Weights of a small transformer language model.
Architecture: LayerNorm before each block, learned positions, tied embeddings.
Each number is 128 + 24 x the weight over its row's rms, rounded and kept within 0 to 255. Layers, rows and columns count from 0. Numbers have three digits each. The size before them is the row's rms in percent of the matrix's.

# layer 3 MLP down (transposed), 4096x1024, rms 0.0424, rows 3758-3963, columns 224-255
098:136157083158161131121144099120139145149146069128121112127078150137140137131137124124148106148137
101:120099114146083138151115190115195124128094122149133172152146103124144131125099125139140135139152
102:152152165172168107146159163122122126120115131147150175161110096172155099144149117152164141130155
097:112134162109121108146099123123139162122065124168135089149116087080118128081139155157166128175134
104:111111136103116129160120164126122105125097149138108202115172136125147159112137142129095083102187
100:154128145067142116102093106168142187108125154117159116148104124168154111134130153137136177119142
099:149159109145116131084144154075080119143138140143132121116127123138103151122100139106118137128113
096:117165180163103156162151113110119094149138124119112151108117194106156122166131116107110081148114
096:105152100137107143092135142168100136097193145115110132129168110112136130147164139113123145159137
101:136152154134146105142101113113080153141149120111114112144101132146135094138141106173157124124088
100:130128095115111086099148144118134147124116088092132193136096146131130125115127134106125115101112
098:124117144099171158149128130136118065166079114152149115108093151126133120109153155102093084136111
098:146145119106108136186182091126107138115127133131108127130132129106131148131108174077166096168128
106:105116122119106181103116140119123127126125107157157113111122071114161119056105141126074130144116
103:122110104125121125120127172162141105127154090141126159136102154170089138103121125117139125147089
110:117167134102121097150157126133121102095143116117126103132094091129093153140133128102123111136140
094:142128118108177162117137068145102129112091135138111090172160113090103159120150078140101127128183
098:104127134113103156134117115115131102132160142131117119101150105113164146121122118119132065177132
104:107147148136122139131115131145105100155121161138091095111126090117083161148141140138131127150100
099:153107127115126157118118108113093115157142136140153137164104158114105145150117141114137126138101
097:113124137082143136103129093107119178121149153068115116111130136115130139148080105074121108141136
089:133163103116142151139121096126128143113127119136122132092104124103152136103170120172128194126116
104:108148098163111130157136163109148109142137155157128124177158150140109078117128145124116133148109
101:108137163171121144108110125157138123102138156121142139143138160131101114153117111132133133138114
099:157149169151179133120171123101130132144148095158125124153121118093144084112137143099149147148152
098:129141122136088138157168082129189140130115110186141155186088154158103092161109142136094113138089
109:133124097151107135117136128173165097148164121150097173171120148109122071093153117110142068121107
095:135153156163193117128168168157127133111178148164139076159127066134125115122149114147177120117127
108:140118148116137110070113108091102134145130150118114200105123155141169105153099109115140131140123
091:152107111170075126139131128147165125142156118107091136100143096131146152116097137131082175181160
097:118151127095115139086123134118131132148139117142140127115116167133085146120115117110137144142148
090:160109111163114135129125154155122083145144137154133136128166134142165110108134138107125169097103
098:142128133105120165093075101113111126124152076101175119131133144137119059123156101120136120108101
094:098147173132167118142118130113163143126131155128115167091122135102125172165165116144127132146084
097:072125144113089177139113123129117126102146162142102130101112147132080152085140130159159130102177
105:163100114123129150134170108134182126137144087108099122131129082148137143124131121139130110123144
084:112130151134125155146103124149095109161092118163144131154105134168173132173131156162126125159122
111:160127140121155117092182111126172100143153157124117109161130101133114122116131134122101099088149
100:113138160101145152129133098114128125095145151118129117084094132146133143151111096130125087134114
095:098115150115100141157093123118129105108127118131112104147106117139083115153113180084111102098120
096:099127103119114104139156167104168155143137101175112100098129129144121143128123102140131128133112
093:104138121102129109139095130153142140127205118205126103157173115139155089158149113125096131133125
100:121162119154141103090154172134095075102106156157154152123116145093136108094141124148154125126159
099:108127110112115136115129162142121113102098073123121146116122108159146169135112189143157165121080
110:110142123155140134144084108145133120138114138134087134107110128119164145124132133107102118179136
094:123162130089136148138134113081168157110120141083122128125135186120116146090158140092108118151123
109:087142139149114149127093116128133149093125166164125120132086082087100133149129153139119174182110
101:157176118123157132140123150107098142165167100081162118090184088134132138201143119148152120130120
102:160125161103130165093106173170156116135078129120111168122176151149128134116159107122160122106185
111:145120160119091147120114097082147164130129106138147153165124156073135123129145122165125127117173
097:170160143099121129164104129085104152098130176112152154149154114107154101096136110127182105133100
102:169137142112132142096127119097141123118121113093132088128086139155121131139144101131130113131140
090:154166149141136102121140142125126177100084161121071113112098126161092135138118138140165139129152
094:117108138104170139137157125103150128105105154135130113128187137131161098109112098119125127126112
099:115092118110105126100122112132126124120101119172118108150128168155151143125069127181101131113144
109:133137112149166077133143132136115122122141113121084121141094102120151144119142114144127141140108
098:167149123118132137111140094077150152081094111172136130153090161096149113116126113128087148130133
098:144136151133165162146109136116160107127109096128103136148146145107129119118136125165114082147166
104:099138134082140134091146169159133151198107117113089129149146131133124124118127096136124159137113
093:138125121134116081133139114124123101163094157162122156169116115112134130124121081181150156128144
096:125134128131144047146169117125150173122127122165130151158092138136157111139125101136122085124113
097:153155151081147130153155142110134133181159151101130127153152150096139126104083139102162119139108
104:121116149158089148135115096151122114167109138145154096103131135132116123135113136120092151134104
100:151119101150108189170112106093119170153116130150141143119090139161129155130106103150083170101134
096:139122127117072137088164101105139122134142097116092123160125128105105112103118114157132089109105
104:120123105088141154149117141178145177125128097184172145140147098118114098106112143109139126121115
102:117161146136084110110105117111146137125134119093088100134127113159157112149169158104124076124139
097:122161141107124094150170097112154119092148135134131145127124147119127122161130108128119099166157
096:133140142121135147105142105133144125095119086156141088079150111139104153134154146126121175151161
101:150115142163101089089153097136153126125164148075147161135142128116130130114179124136152130107125
096:147149138122122175163146111113130129161130110097128103142117140138157109141112121116141130121121
101:133144130182106150186134120107162133111134150113158091095149090127102131139180157127122101123148
094:140111097129118098114054161122153136127096147148127144098135109161147141143146094184089119129128
101:124127139120117137106157141149118162145120149079151132097143117131151096086124153108105136142105
098:138122133164153126111080099115160063118104122101168145134138155172120105125150108136131142143127
090:110133120144094138160176074159156143169129122139110165103120098172100124137134150130098128129103
100:088159118114090129130160169127096173109138129116134151147137156141119112127136122152108112136142
093:095150129118173150123098109112152147093134120145143105131112121129121123102109091132156137113116
103:113116170173138114144120134143100100133125156155129147109081099144103155184092118131111159128127
092:111100149136136116109097134129157139153139130160078151125142097130089104112116163122113090119113
095:162134138157095135146164125103130103134133158101128107111163115121139133159098150083154109130136
094:133126098084150128145142141091087127118106156153157097086109097131137114134160127088161109149110
091:140133166149125119160140120173157185130154130144080143166129113115142110164166118121136081157137
098:114158102155165150123147122139114132117119092120156109142113114126089125125108122106126119080115
102:114158159102125115123125124160089060176074156171121123113110135177123166128153154120122176149116
090:130137162110121141143089138125149141155144112096125072143079082123158128166091132149123106177123
096:179170171090100119123126175147102102117144172190132104160110177148108147159130119137128131184131
097:077102169130111092153125139142134134111121129127108149119125145151132086092148153154105142129173
095:106121165119107130089116111140173128139129125127151139132164097127074142135133146083139175132122
096:122143102142075148129137112112121146120165134159140165132111111133111086116117104135183134119095
113:113067100129091120171101124098123090086098135128131184163145067100149144130119128142170141129105
096:102174094089202146115110113127114148101103108184105118134126162198136122156115097130142131100157
099:082105148075120132131174126099134127148093105141118104138115157134117083140103084134150136105109
109:155134112137149149167081156157115123141172128159141120146131101140146132125114096092163067136141
093:127137154125139138165117103124114156150157105126115129139138149135087106106128095105160157156137
098:151095098202160105138156134091163126091117144091141101150136147089139154099184137139130100086135
099:123167131117138107114087154134113096146107142113140104084109147133098132116120149146126092170111
107:122140130123144121115085133103139154159139112099131154134063139140101146124131127148157126137125
111:137140151080109124118137131142098116124154128117168099092104135085137114122191103148105125147164
089:107120154098106111126107127130114142104105156168069097127094130107106170143140141135123089139111
100:152148104119141080091157124111119124134137132113135120113102140117089116094121144088142167131134
084:137099132179112144126141146106146114120110087123136102144147117133128116138163136097149127173143
095:102108160124131120138164144127131130148173107107143138129132136103141115148094089169108092131121
098:114142133124093132114095115103144132139130159129092141093126082119113114098095174125173186093146
092:119115141106155167113134124149102145108099115158083121139118108152099131118093143125157119153140
098:144113170135103119159140073096193135150130167110130143117117113124118137107134151128132101123161
100:138124155106124112061142078145086156156154132125146139147145198091139128125126101148119146110169
113:160095155180104092168131165165108104156109105144165158190117129119149128159148124130123112100101
097:175116143148165136101114102090133149132131130124131147110133074160111149090090112140173109131152
091:132098118105113085134159156125103132115111091126128138105100143133131100131154155130105104175077
093:138150167139116114114130099080113152110140098127140132151128145125104131106159106117132126150157
106:126150093138117135114127137116137165104176162139047118149108127138113132150158122169139132114125
103:133106131133123161119145121108149111104150151104153133132150111113173150176104178092069125113117
095:107134128138092133124115153152164107098118156141096094147139121133132117120130167139117086133134
116:130157118145123108105095162138146142141141063114144157156109122146130112109158149114143082146132
091:111143151128088155125104131115116121110130148172137121108121104127117117155126144086164111133126
094:151111092114128115132108106160077137114134116142134141104091130129170130154114130120104078130130
100:111107122161115091095116143123083111125120137114120113097184188083128088134170144164168122115128
097:109115132157085135146101102152113067128114169147138122097125107080118092174127099141146128107125
098:119127123109123102181152162116106152123135136124153155127151091125110122111132145090123136102110
112:112141156115119126100155130094117131140095107105109105139136110135136100137122189132107151107120
094:110152124175135120039175080118147096125150115113208136111114114130090150102135152140090134103109
103:098122120101158113151124105127119139173145122156122168097140112142132076129081129143112135155151
122:144145187094150116140108170109145136118169135112097127115150159119141147088132118134128157135146
119:122140140123117116143129144133157134093089143096194155123129096136119115131119092109123137127118
096:136129133161152110100115153124148146127106119109124124136129149141155103166144144113130136116098
102:111162110096127153175106101143135105122157139149085125114122122122135105185130094138134163111107
092:132148133158101107122102168147142165148112143134140105123161123116117181129129102138122118102118
102:141150113097086084103139147137145118134135161142140133144127145119128115120159168107144117168158
103:176111122103088117116093140108063142176132090114178094156123099146138152152133125151150129122089
098:119126170166131176120153134112131149154131122094091086122082147162114090144153122166178123134131
092:114125096114142143167096078090143138107090126129135062108150126139107097090142108125144092109131
094:107129116139134189137109160127174167105107108172109142136132131104168109114142123115104173133130
110:127123157130159148126131125132108092131152127126118105139128122143099157131142147132164080113145
088:120140068169123153147127154142128104124119147074095146156159131111150155130107115118128126112157
103:138126088155152124119138136055151150139118123148146160112106122105134133086102145102113151138117
089:145143095111151109139125124123158124142146116144135136191129135130166148118126121089143143097074
096:140099120107167161155102123108120120133131125132133105085140143114156162120092125123142181108109
104:146081129169114147154137174124147155128153147084181134097115147144121134105131124141133095121129
102:126164127126127123119164116112124123139108158137113116125109142160168127134107122116118123125119
099:120104120146145114127151136130137127159165178131146158155151099135141113124116106077124153137146
092:108141080094172157113125136070128191173111151145146085127157144127157123132141116115102141151114
097:128143093157134154137119142115135114103110140090119144161110086123153118164105124160138116047166
098:166130098131159092153107150116142189156142160142144134181126183130138115128137138114138143111090
103:134134125116129124146143103131103168139116101117164119137171088120139091125079107109132146121118
096:124107121097136177138155150117121124139124209116146168118123146117106135200113111156130135147128
095:156153164108105142113176145142096166130127111156144129136113147112093102148160110148111140145160
095:121137142128130135146152118146119102139154137103117104161128090124142146109120102144120134138138
091:098125118121141152171118115127151102141111135157107154138116146152127111101109094096140093162135
099:154127160150140145130151107170150158103138134102152128155131129125134158091122111145124108130103
104:149105113106176144164168124110146121153137123133165104140111135102145132109122165084110128100092
094:136124117186147105124132127108104070124153144084144132105106133152119122113106089134101141112081
101:150087126144130093141122171133116151119117165168145137145135112104083118127144148134114153097136
095:147158097131147118141115148167097100140118111178106141131120118114106133134168136140134122120136
103:086137105118104130157143188147125202094114135105152136133115131138151137111123134121122131135131
103:123102158113101088141093132131126110130127121160128125118087088126084154151124095115155163126129
099:098121093105056146112104109127115090110136117103119164122145137095136128146113139209124137123165
098:133147092146177154151099125098131142124129112153137120110136144157112126150138151132138154131105
106:093124103089125136130129122114111144142102110150103136142097173119103103138114149128118116117150
099:101115115106144152136141134132124113162092157131111102096166133121127151162122146092099114170118
104:126142128146142121114109134159178113133138134109132125143156135112126085166158126113156106148118
102:112148143159179114132146141181183115155156114174098146118110124127149145156112170131140151136144
101:130177153146099149159072134126108133116139104105137145181166124099127133134149138139167149135132
107:101115127096102137144171116126162179110158135114096167126089163125129120075133109171120126125127
096:134145128133107142158115102141119123079090130158151129144140131126083072127113122127127140139158
102:128124124124126125109147125098094172111145127117138150149116130130125150106114103147136116192118
093:126116104166092143105148149162130176084186097079142118137140089160147105150131150117105109132088
097:156134119116160122122159128123128157152172127128100145113112099105143144125145146100116130154137
098:136092111126098091114139156150119088076101153161098099170196124101121120121076120118110132132195
094:121143137139124126124184127147122133140110122111147139118114142158138112065114149119103155124156
100:110176152124194114120135096121130129140136084110171089101093137121140147082121123108146173109119
095:118131165152129122124126166106144132130130137156142117111169111161180113103132113154126150124120
098:132145120101157147147154144153153107144140111122103156128132124183142115111125135172127136083128
102:125119123150150146156128139105167085117136159142113102099109108128109155144145134118117173115109
087:174120144117145143110146102145072083162151140121146098146121114141115105118131124132132142117095
105:104099127181135156174128129136155120087126104172081138141131155143151086161154135089095102123126
102:125116145138167132105163160158137176099114098150135175068151089133127123110097146133106159137079
105:097120173109148135158114105123137161147133105105109136117124171133127082103128098130150115134165
104:102142105130082146137132146138099146133115110138119095110121136144179121142121093140124136156142
106:118139140149174149145112135111119149117156122063188147149164152109120126132145100133138139129122
104:156135152168104126130165163122145173145118125134103148103137146107149137149116114104098096100136
095:123103117161154134146142153140133105108135126177146127166123106113119151138131137161152115117106
097:142094162133152112132148077140150109125113151148112119125126144161078126120125120157094126131143
103:159153127124091109078090119118124138137140148140158148111073134138093153172069162135143052064102
101:128142060118139126118128110114115151148104120084095139137161144141132160096144141164123102137167
100:120123151115149137124165143121066116153127103132121150150160143105107140146134155138150130141145
104:126116115101112126137177118131102134112123109124128120127138122086130115137111136144105136128131
098:121142129095142142122144139127088127100158085130123114118095142141112169141105119094130089112085
106:125107117142112157123140146132120141124170150178122155135150153129098146098104172138118146099091
099:134157144109147155166173095111133136150133145143129139102149108096108136135115130078147150134107
088:145139101106142139168108076120132091154103123120105126102147156108115081143158143094139125129148
097:170106161134114103105081115136149136118099145119080109122088129114114127142092124181153141115137
106:146117098159137102090137155113135124128150167159112143113146126089109128137131150132180112159100
098:128109084131104106159120164124146082120146156083118112133099143143133117110124127136128093112151
102:092164154126104157164154145146116124091149096066138109118141128160103092096133139120146171102125
107:116150122154078083110148158110168123129125166128150184137089118123108098131121116088147134124127
094:169122163100130157112126133132157135160132146149164173097178123117114128135102091102151131167105
106:143118135091126145110098140141068144131111088133132176167140129129131096114130097088083142127162
102:125157157113178138115143120090107086130150116123165112120117168103113150127170134077141119164131
105:071149109156092129120142126122107104187116133149126101137127103187136149111121150128128122102102
095:113112119119133118138091148140146101087115166169110188087084126183110103128122088157109126110124
102:095110169121134127151146078119132131136159127143111148129134149164144160159097147151138106118201
099:159117178113145118155153132129142098103148105135100092109133130166125117105086154090120102122139
100:160115052131125102117164093088083159090151120102145152130084113146118091125170147151126165127124
109:129162146098168118115126117111090143126103151151114127139100125157141142124131100144097116100149
122:127082127131152097084122168156129079103085109138094129123121148145128124143106116130172092168112
# layer 3 MLP up, 4096x1024, rms 0.0436, rows 3759-3963, columns 224-255
106:108120151102109154124159167121157117110128124122129138120139148094090136124083154148154163067125
100:140112108130153101116122124139162105128132184126119153156134091143107140171097141129101086151137
096:116133097134155139110103122124126169135126126127137136118095128146134082111117147123122107130107
104:089113166126147080109124141141134154127120159123153131124126128142170102143077143158162145145191
102:087122178135118133122117151111096145129052094132137107111140119099137140147135141093140135102123
101:140124138122129143109151143164159136126152153160133089142171156122105095115121104169158079109138
096:132107112095132124086135096117127126101114136130128127099164109101148141083158098182112093114141
099:126106080159150158112109128133144154119124122154156146131100100141195109103112124103142121100173
103:138094077138127103104118122180111166129127113145105138103128158108101136108118124034098106145127
098:159112141108145144126139122144133103114142151145134109127115083120103122123169110127100147146134
098:143136095156109121107131134110106144121163145160073122149175143149166158122144088124140161121173
101:125127099129142132125124152209105118124161112104175122147111143148109136156114067132117127172158
104:137126152136114084084127158141106124157160161102135120144111098145144170131187126120164106122178
104:112126132105134120131151143074132123093111082145166133185118115127132137143110129143115114128117
109:146143144100146170132095118137154142136148117166135182152099119139123150122108098111110115135109
096:140107084121110105152086149124133154106073096090140147148155129128119145106136162092149170135105
100:135149122090107060128148109110156123154099115129091119138121118166169132159134125156124113142122
105:129123135128130138137129160152116111160170126152132147156162188115121112132137126124133109146204
102:153179123120115091148142145157127129112113085164101146098125123132103102129127121132135112092160
096:161146135140147138151123133114125110107106116111146143110079134131141068098152145122086106124114
093:112151129125184150093129139106151113175118152167119096174097089131116176177091108155114169106150
101:167132094158104158135113119105148134128165118124130098146077151101132116125109090135144121135127
105:160132154145131096148128100150175169149119100140135123120118121133118124118146126154115114092153
104:132125111145091102084123113119163131089137086106128169130180123089125151095162143153141122105153
100:140113095110168141160143124103160130145115152141151126095148122108166151177111153129107116118110
109:153165152130121128149141143171106155118118109124092158112143140145146155106147162096113105193134
094:103076143111124129104136114177102112117107113127151133118112142153108142145156105126130134132103
102:111144120176123120169134133123161118097139093119146134164144114136130095115119166096170150074142
095:139079137140143118091103142150132158137117140123131169129086155085124106135132116124147093064104
097:132126119154103140118084101158127128111150182114085159110129142151142130113062125119111092071163
094:090098120123143102102096088102185138132109122124119102134101138116114090161114119163125174165108
098:111121125165132131129136076155111063136105165116116140097142094104156148098112094146117103101109
095:123111108121129110093163107075096129111138117119125136127132123122135080124117135104142142090108
099:106099143147150183155138118144172109141143132095142161136145166151121203106138086149138126092111
105:137148115103108120129126115129120118155140137129121147119099146155117130095143079146100116123122
087:120123138125116146167131139118152123145111157140143137122080121147144168112163112138123124098136
106:129102181119137157128158108107132117154110131131128093126163139125129113149124094147137130134104
098:114115087100092109115101144163135065117169098132131151118144110129136120113143136072086122178161
098:102098117114137052104148148127119126142138185113122119104127123096127153114151095158134104155156
097:112077103136145136113097093118124104137160151147113155116121097131093097157174100117128126112095
097:126114190139106150107134110119115129117103143100096151124137136124136097165107144075152154106125
098:136134127160114136149140140150145183147076127131099110104144130112135106129122119109127167136124
098:134155071121162131110107169139078113128125076089096123111088107089168117131122118132103115112133
109:135114138128120097146128110095085102118121142106153109141134097076157137123116150177106123133061
098:127129113117094125122148147111118122130178100153098098113140116123181101101150123126114124126104
104:135122118132148134112144140098130119115113086119129099116107121148135158137113126117089141093145
100:147133126148119123127113111107104132107165144125093115117066131104138137091122108140136136158167
097:098106119140144132143137092138131110069146119128134096147089100156163118169134133105112126197133
106:122102105166151102124154101130151133112098152121158157111130083068166091173170116119124142097129
094:139141144145133120093097137138116127133092121134131134085137118127090130093132137160111136141131
102:121163133157148124176119154132148131163139144151096146105145105149147093150090123136089134141120
091:131134154181120086138088117125143120114139126123151125081121132129187150136091090118104158130155
096:111113126091100140118164116134134148120143152142143144080099152129100144139109183121140122143175
098:144118161148125137141147136121089160099177159137118051100130112109123108141116065109121147126064
114:127108110109144147144123111127165153152096166155128129139139112131156114141169165145126094115095
097:148133128128109140130145107132142141121122132148170107160119162103161155081111152170141163103077
098:138118138109125140134122106102192070117118137150154135128141122120173189121148115141152132135164
100:122133146145124096134139130141140164160186121150145114096128112135095118133121118132103133141140
093:103100106166111118115118124077183179136077114107185086121156078113109118103173127114100104140103
099:159125093142138116114114127150080132141131109094130089138115132132133168132090136163129117132140
099:132115159129129140167136136111128135114141188085126143129119088164068108111150159124093162144166
103:142142143121145115121131145153105175075080068113107181125112130166125102124137109115142155151116
105:155134105125145103133110109128144099173118154122132081149146132152104106153120108141140114133136
099:177141162123066087099120137078119158138069170131171117113154151124118147090116141087098115092159
108:138162143137105157114110084140160141135131170137152134115134138098146162130201129137120132143132
099:143112126087143088116127120116161162169154137157117120145129120136144088097139145176137139124162
099:153118098101135193192172157105108109123110096129097140134174140127102105053139078129122167083124
099:174169148114110121100162167098118143158157134097115148153094111167120122121116127170138108110112
105:090132139111138137110134160080108158116124126164153128076142159086118131156113098154137133113156
094:171113114166089100126132130089093180112127107147133103078109156117113137098126122147111115192156
102:132100102142098131096169145172141148132120154153140113125136127138132108125113129156104174151123
094:153116089182115117133132128145134139070116123092086164131118161116131135152128139124103136140152
102:129123154141151101130119148148154095104140110141144131118100118154128145123134081119134153146123
097:161071140112143127134176155150119124091132116160128122170199103092116095117133137154134110130192
095:167099126095147144118128114147129133081151094121137094148146137098142148136143184153118122119179
097:115108128132121099128104104134099143089146141123125150128113107139133090159187094158146147092138
097:131134114141102115121144109105160127101158130105101127079104138105110148148123152149121096131125
104:084091074134169123110149135131107123136151129176114139109156091124145151118163125082141138114104
096:096140123113126128155135083070158117099131173111157067177135140098130119157133100135155140118149
103:141140119147118129116145125151110116122153136095127115108113126143129112134108120159166138138131
099:097100129140137154174108101121161133136116142104135143140126108104072098092128171118152112147137
094:118075125119124118081117147161090084070148124145147111117160177093116114067121183168117122150153
103:161117133078122101107125110120161156113099074134124115132139096147140117111102111122130128172137
102:116136067110147114111119107119117173115147150103149116096147136144098078114142105157129122154106
092:125146121124124108101108138121103125161160157134129104104138162090156065171138129108122145162112
096:084143066120155106159159081088118139186115110122115099102147123091146139127121140147105126084140
098:105171157156093112151115106114157125124115164107117126144196105156137149115159173114113100152110
097:113132086143099118109152150083100124165117145108088088138110131137151101122118069108149089097126
096:115131153093152104113148142126114158128132162124092107142106134118116103140139105116112101146113
109:186076106136124110137106092143140142126137135093198097117124130171143180144118086138138148104115
096:127106159132109136118134070107136116142131150106131128111102066127141161134159150122172149101123
098:149158113142111142118128094096145105174145141136149123132139147154124131159124120093152133102114
110:166155109137131141152121127150121128108126147135141118130125139150096125089106117134095134133181
095:122118118171097134139155158132182085123148125127055168153157133098170177150133153163098098110116
098:129110097122123127089112121119138168145139108161123157096092095143086150142107154128137161094123
101:134149164155135138140141134107177118134163144114157102147101118167088151134117149128123128118082
103:141125115146123128166125105123128103088153092146184143126097105119157090175148141137130104121118
099:114071095184147125153108098139136166136109112118147124118109130140128116124142129117129130133112
097:088108186124098132143139090152104112152155147155095111125168099121102127144174145116114114143202
101:099119128109078119125102134143088143117100136181118143145140100171118122086120096118154088119107
092:161105124137137093107107133119130126114140135147093164084114136133172136121085100129164114110043
098:143104142164122133127122131135121116107104153135148133112096125103138136113110105092124113152146
099:102149097079152099154139122138137131120135130125137124121133128140119110137170154168134099151133
097:160127138149123134130152131125151117123094112142096122113115139144106137101108114113122122125143
093:130143133082145118121161131148148082138138098142150124148163099120135128125110125100133127142092
099:106093114138184114158138118130137143175129137130141128121120176096092146101158134091129114110154
101:118149144065116073130154121140077121097116116129136104118061146112135129166126082169157122141127
098:139157147095083121201126107114118106115110163122128136116092117125151165108136106163150144108121
095:092147126102130163136128142126121172140167149142123146147133092128116106130145119154145106118127
092:097156122071138110158159070166102131143127127137124113144129164137128143158113128145137110096153
103:109120112099135087110146139126149137122122182135166147113131148161123139095117155138145078083130
100:129147155077117137110144087133145130097150154133100104113120167107158124091146078155123099151107
096:125098085141085139125145125137139125181175131140085115145116092136139120147103132134130124171127
108:135100125091142100122159133164124091112120105143101099094140151075116134119122154103129136111131
092:148143133167134125097152153109122134084111127119137104144141148158115083157121136142094126108119
094:153146154154146141117143152136136153138098114138146099129124108120095096132117112151129160148102
102:143107108109135163133120106121145085091173152171142116114141111162123126118104126118161120117089
102:116133106109124130100120150114149098119130136136108148143153125114142135141113167158118182129117
099:116125101170172164108096148082120122123118109140129165098134109126154160124121109119112109103120
109:088102106101105148133148156076138124105112126095161147127149109123090162158128098119100102147100
096:112129162140119130124135125122118159120135145129093121100147097126182102165136121133116151099101
101:140158108130108140152122116178121130133134120075122114147124124176115176120138116133104157118130
105:133116132159097123130104135130110113144142130108106135127132153164125126173110106127177118083104
111:160139112122118137156151115142148165126115139149183126100131163161157144137127124135138109156151
100:165107159130103138088135120151107143092164165142129157148130154127087130100111107139113111149128
102:128156068139124095113133129122146145128148151117167137093137098153106145093128156132080149126102
093:139149157136121119091139123126111152101141161119135108075096149134135087101111116107150112158118
103:125127106146139085145129109148128115110119137121113143071141114148134184102151078153125127112122
100:113152120134115099102174164112170175092139151110161110130155103128160138136150128136155138109084
102:125089100085115118154133148116143149090175129145178120186130116116128126108118166128107097150147
097:098115130104116135102104133092094100142113133125115112143102120121130161130122105142143127133116
100:135134123125125155162152108173114121140143115143135107080110113148137143140110137109140108141121
105:133123130186081128127078136102122130125184119118152138170141119098138132168126119150137137049108
089:178090089102131170133121128110126136110105138138113160141068142136094135158125087141098088116100
106:087151116150115137109148156178139125146160129127125084101118127120126110125123123149142096114152
092:149086125173151130141103134131106093083105092153121167127131149113165108094136124126120160158143
100:178168140121145077169140096109143106127141094140131145101105102134159141129135130103114128126113
101:175103154103137109144119118143111090113145114156130118147144108108131141124133105141140137115116
102:145127092128101137179101172123127140142132132123132147069137125166108144155114133112156096126128
097:209111103175122118182115143129156149103149137106171135114172113103122117152118115115140110150136
097:131125140141063159097097125141107149078124099135128108132145123124149133079114160143083077129146
099:125136137137098118118143126130104110130148112100051162104156127147102151140145110081123105130145
098:089110114122100089098151130113108094115134174094089164116115124120104143126157112181140142108167
099:192118135112184107118132137154117086162149148127137090101118116070099131144148165170131161147121
098:139096141137092100069127114132143135094107129129125107136160121102139120118139110142160114116162
093:158109152127183127102102125117106124147167134145109089121087133161151124147107093179109100128109
097:114097120111129176115136118101113150120128136169113141111144144161156100078109122099113131132143
093:104125084152145087137096119142136142126090108078145136111126089135145119112105164150111158075105
104:128155098157130109135165107115159108110117131135143127218149170130149145075150107160135110139110
104:165075153149105103078116104144109129100147110109112136081119129154151139122115127103127119079138
099:124135099152169139144126117141145121086096101133087102152134114116163144086137140063154169115119
095:129125084165152120147143098075116186084142142093115095143132110158085133133148096105117151141131
097:142146113149135129101180122176164113102113134161151137121139183134119097129084083107155128096135
101:166121166128119122126056131173136097122164112109116179101155162144127101114142121170128144103132
100:079133160131117116114152081114124156154137117112091152122172115107151129117173136126133134127083
099:112141119123157126113153141144110118186137119134130109147097127139111108117115117153115167144102
096:125128163127150100093116127148125137139129131128184067144138096125157118144085094075111152118170
099:142117147114126128085106125118164143125117096106105130116105132142109163133119112137088125128144
098:160140122162123105159139124184167173098163099133137101132100172130096116110153131106114137137115
102:134095154045101098142093144120134152145130153091094129123122169063136133114130119080120124157175
103:158130117116089140141105100102146094155140163147130068111143095168141109118148129105128151133126
100:184121136174139144087174097120118105111116138118115117095140152139123157098082137158134163127125
107:093120137097108107163139122053165166092143119125123136122100152134126135124122125141124117138105
096:127102143145093133125125137120122161130082126095121095140081132133127119114162129136100163075088
100:105130107125097164127145117183121134139156195138157153184100119160111140118139160128132147102127
097:082092167139150182140125115096074095109117146153135110120106108144091125125134128161134124119142
094:151107157155124123144138129117144157134135130068177112092155127131153153104123121134096142127103
092:108164154118171090083128143139098142147115070127112144125129116147159131156109133156153104135140
096:123126142122101134128154168109148120123112097150141126167149137139124146160155113105122071140124
099:124114105166118136165086096112156126112117094129110146127089147107119092130153144116156131094102
093:108164104164108097145134083172129122108110099126123140131142131146150089117137148152179149117102
098:078155120142118140118136173101117155102104125106123119187100151133129150147115156136107104128159
104:134146108108137116144078114114115118113176114114129084099141144101076181124131132176121108088112
087:142118159135118145123098134147164090099146099165113099174101125154128113132127105133149139141147
104:095175120110137135106126110150145146165149119139126138122091106122086125130154128113096102121128
098:138132165079124111120183158115072147132118138138134141082121117137164124131092112156117102116171
101:111099126128110112124143180146079123134168172140129135137124111122140157098122093095139105140108
108:170181101124124145152104132150159125101142075130087124105140167171098160095086107106175123138099
107:155173105093098115112131126171121127126107110139180124102139124153102115097114123148140149147103
104:185127132112160131133137104147179127084092089141110128144146119155129165115167105112150158072154
090:187119123135116125140117103144137106093124167083117146107130148121102147174075107088117093138111
101:122127137137121136137140155148153114095178138110122122140113096137161126136105173099110120162135
100:091157114093126095149125096147151196175111141116109118103149103101097157113097100104110130077098
101:133089183159134087118111101107123102110138117116149117149098115094091114117102082135098126145125
102:144104116148135122112097124141119100110126177154133120172133165146111101126131129141125154155125
102:137100158093099111127141147128158116153110114095089100084154147122141103173101080207140110145072
101:129107136100124122118162144122148110141116122103098111093075138184109118119080124164114100145148
102:124127147135114124127137176132077136115077110152135158167129139166118145096123121110129119122135
103:125117104140133071124142167142158130150117073123117061163103120144148125119126125233094141131121
092:142130193155099100086128150123168157111158158127131127158173146149108152105123112142110140128120
096:129114113118152106131152085126154139120123131134172157116138149160123140132107176107144140154110
106:127134114142133131132115090146109143111132173143092164121208118115117130113092119104138145138119
097:129148180074130126107143127125092157102095118097130154112115123116134102162108091165137122155134
100:138078119080148119113088139131070159133099154178146125127146147168126177099090104132179094128131
107:149143132133137129100116110110072109121124074131144130126127111167088123075174138153153116099150
097:112157080090111152133142108166118134085166151104110158104147130122150106130106086131097126099122
105:147089107120157101104150125141165142112110142102184110110077102131149143133140141143111166130143
104:143114105106144125120083118137121119102149133099109166160124110111132129123124091116121115145162
102:166120112126153165118104110106133111125134119133133124116120166170148099069158133131126077149091
095:128164133162132126092139136125188157161172112120136141119171128127140154121105141101108123163158
102:126102119144137140120154158153128112081105131096121126127144094094132154121128139097093133155130
098:140088126096135145106134125089128135147112153121133125167128133151137142173126136102119102172129
100:159138130142102163118123124137142134110097125112131158104079140122099147107123155141149117140145
108:102137098102082117128171143139159118133110114113144120142158085126139126105139122171117184101166
112:134099168123095142114143110101143133110117150134128162111166109113131144100138124103122131124105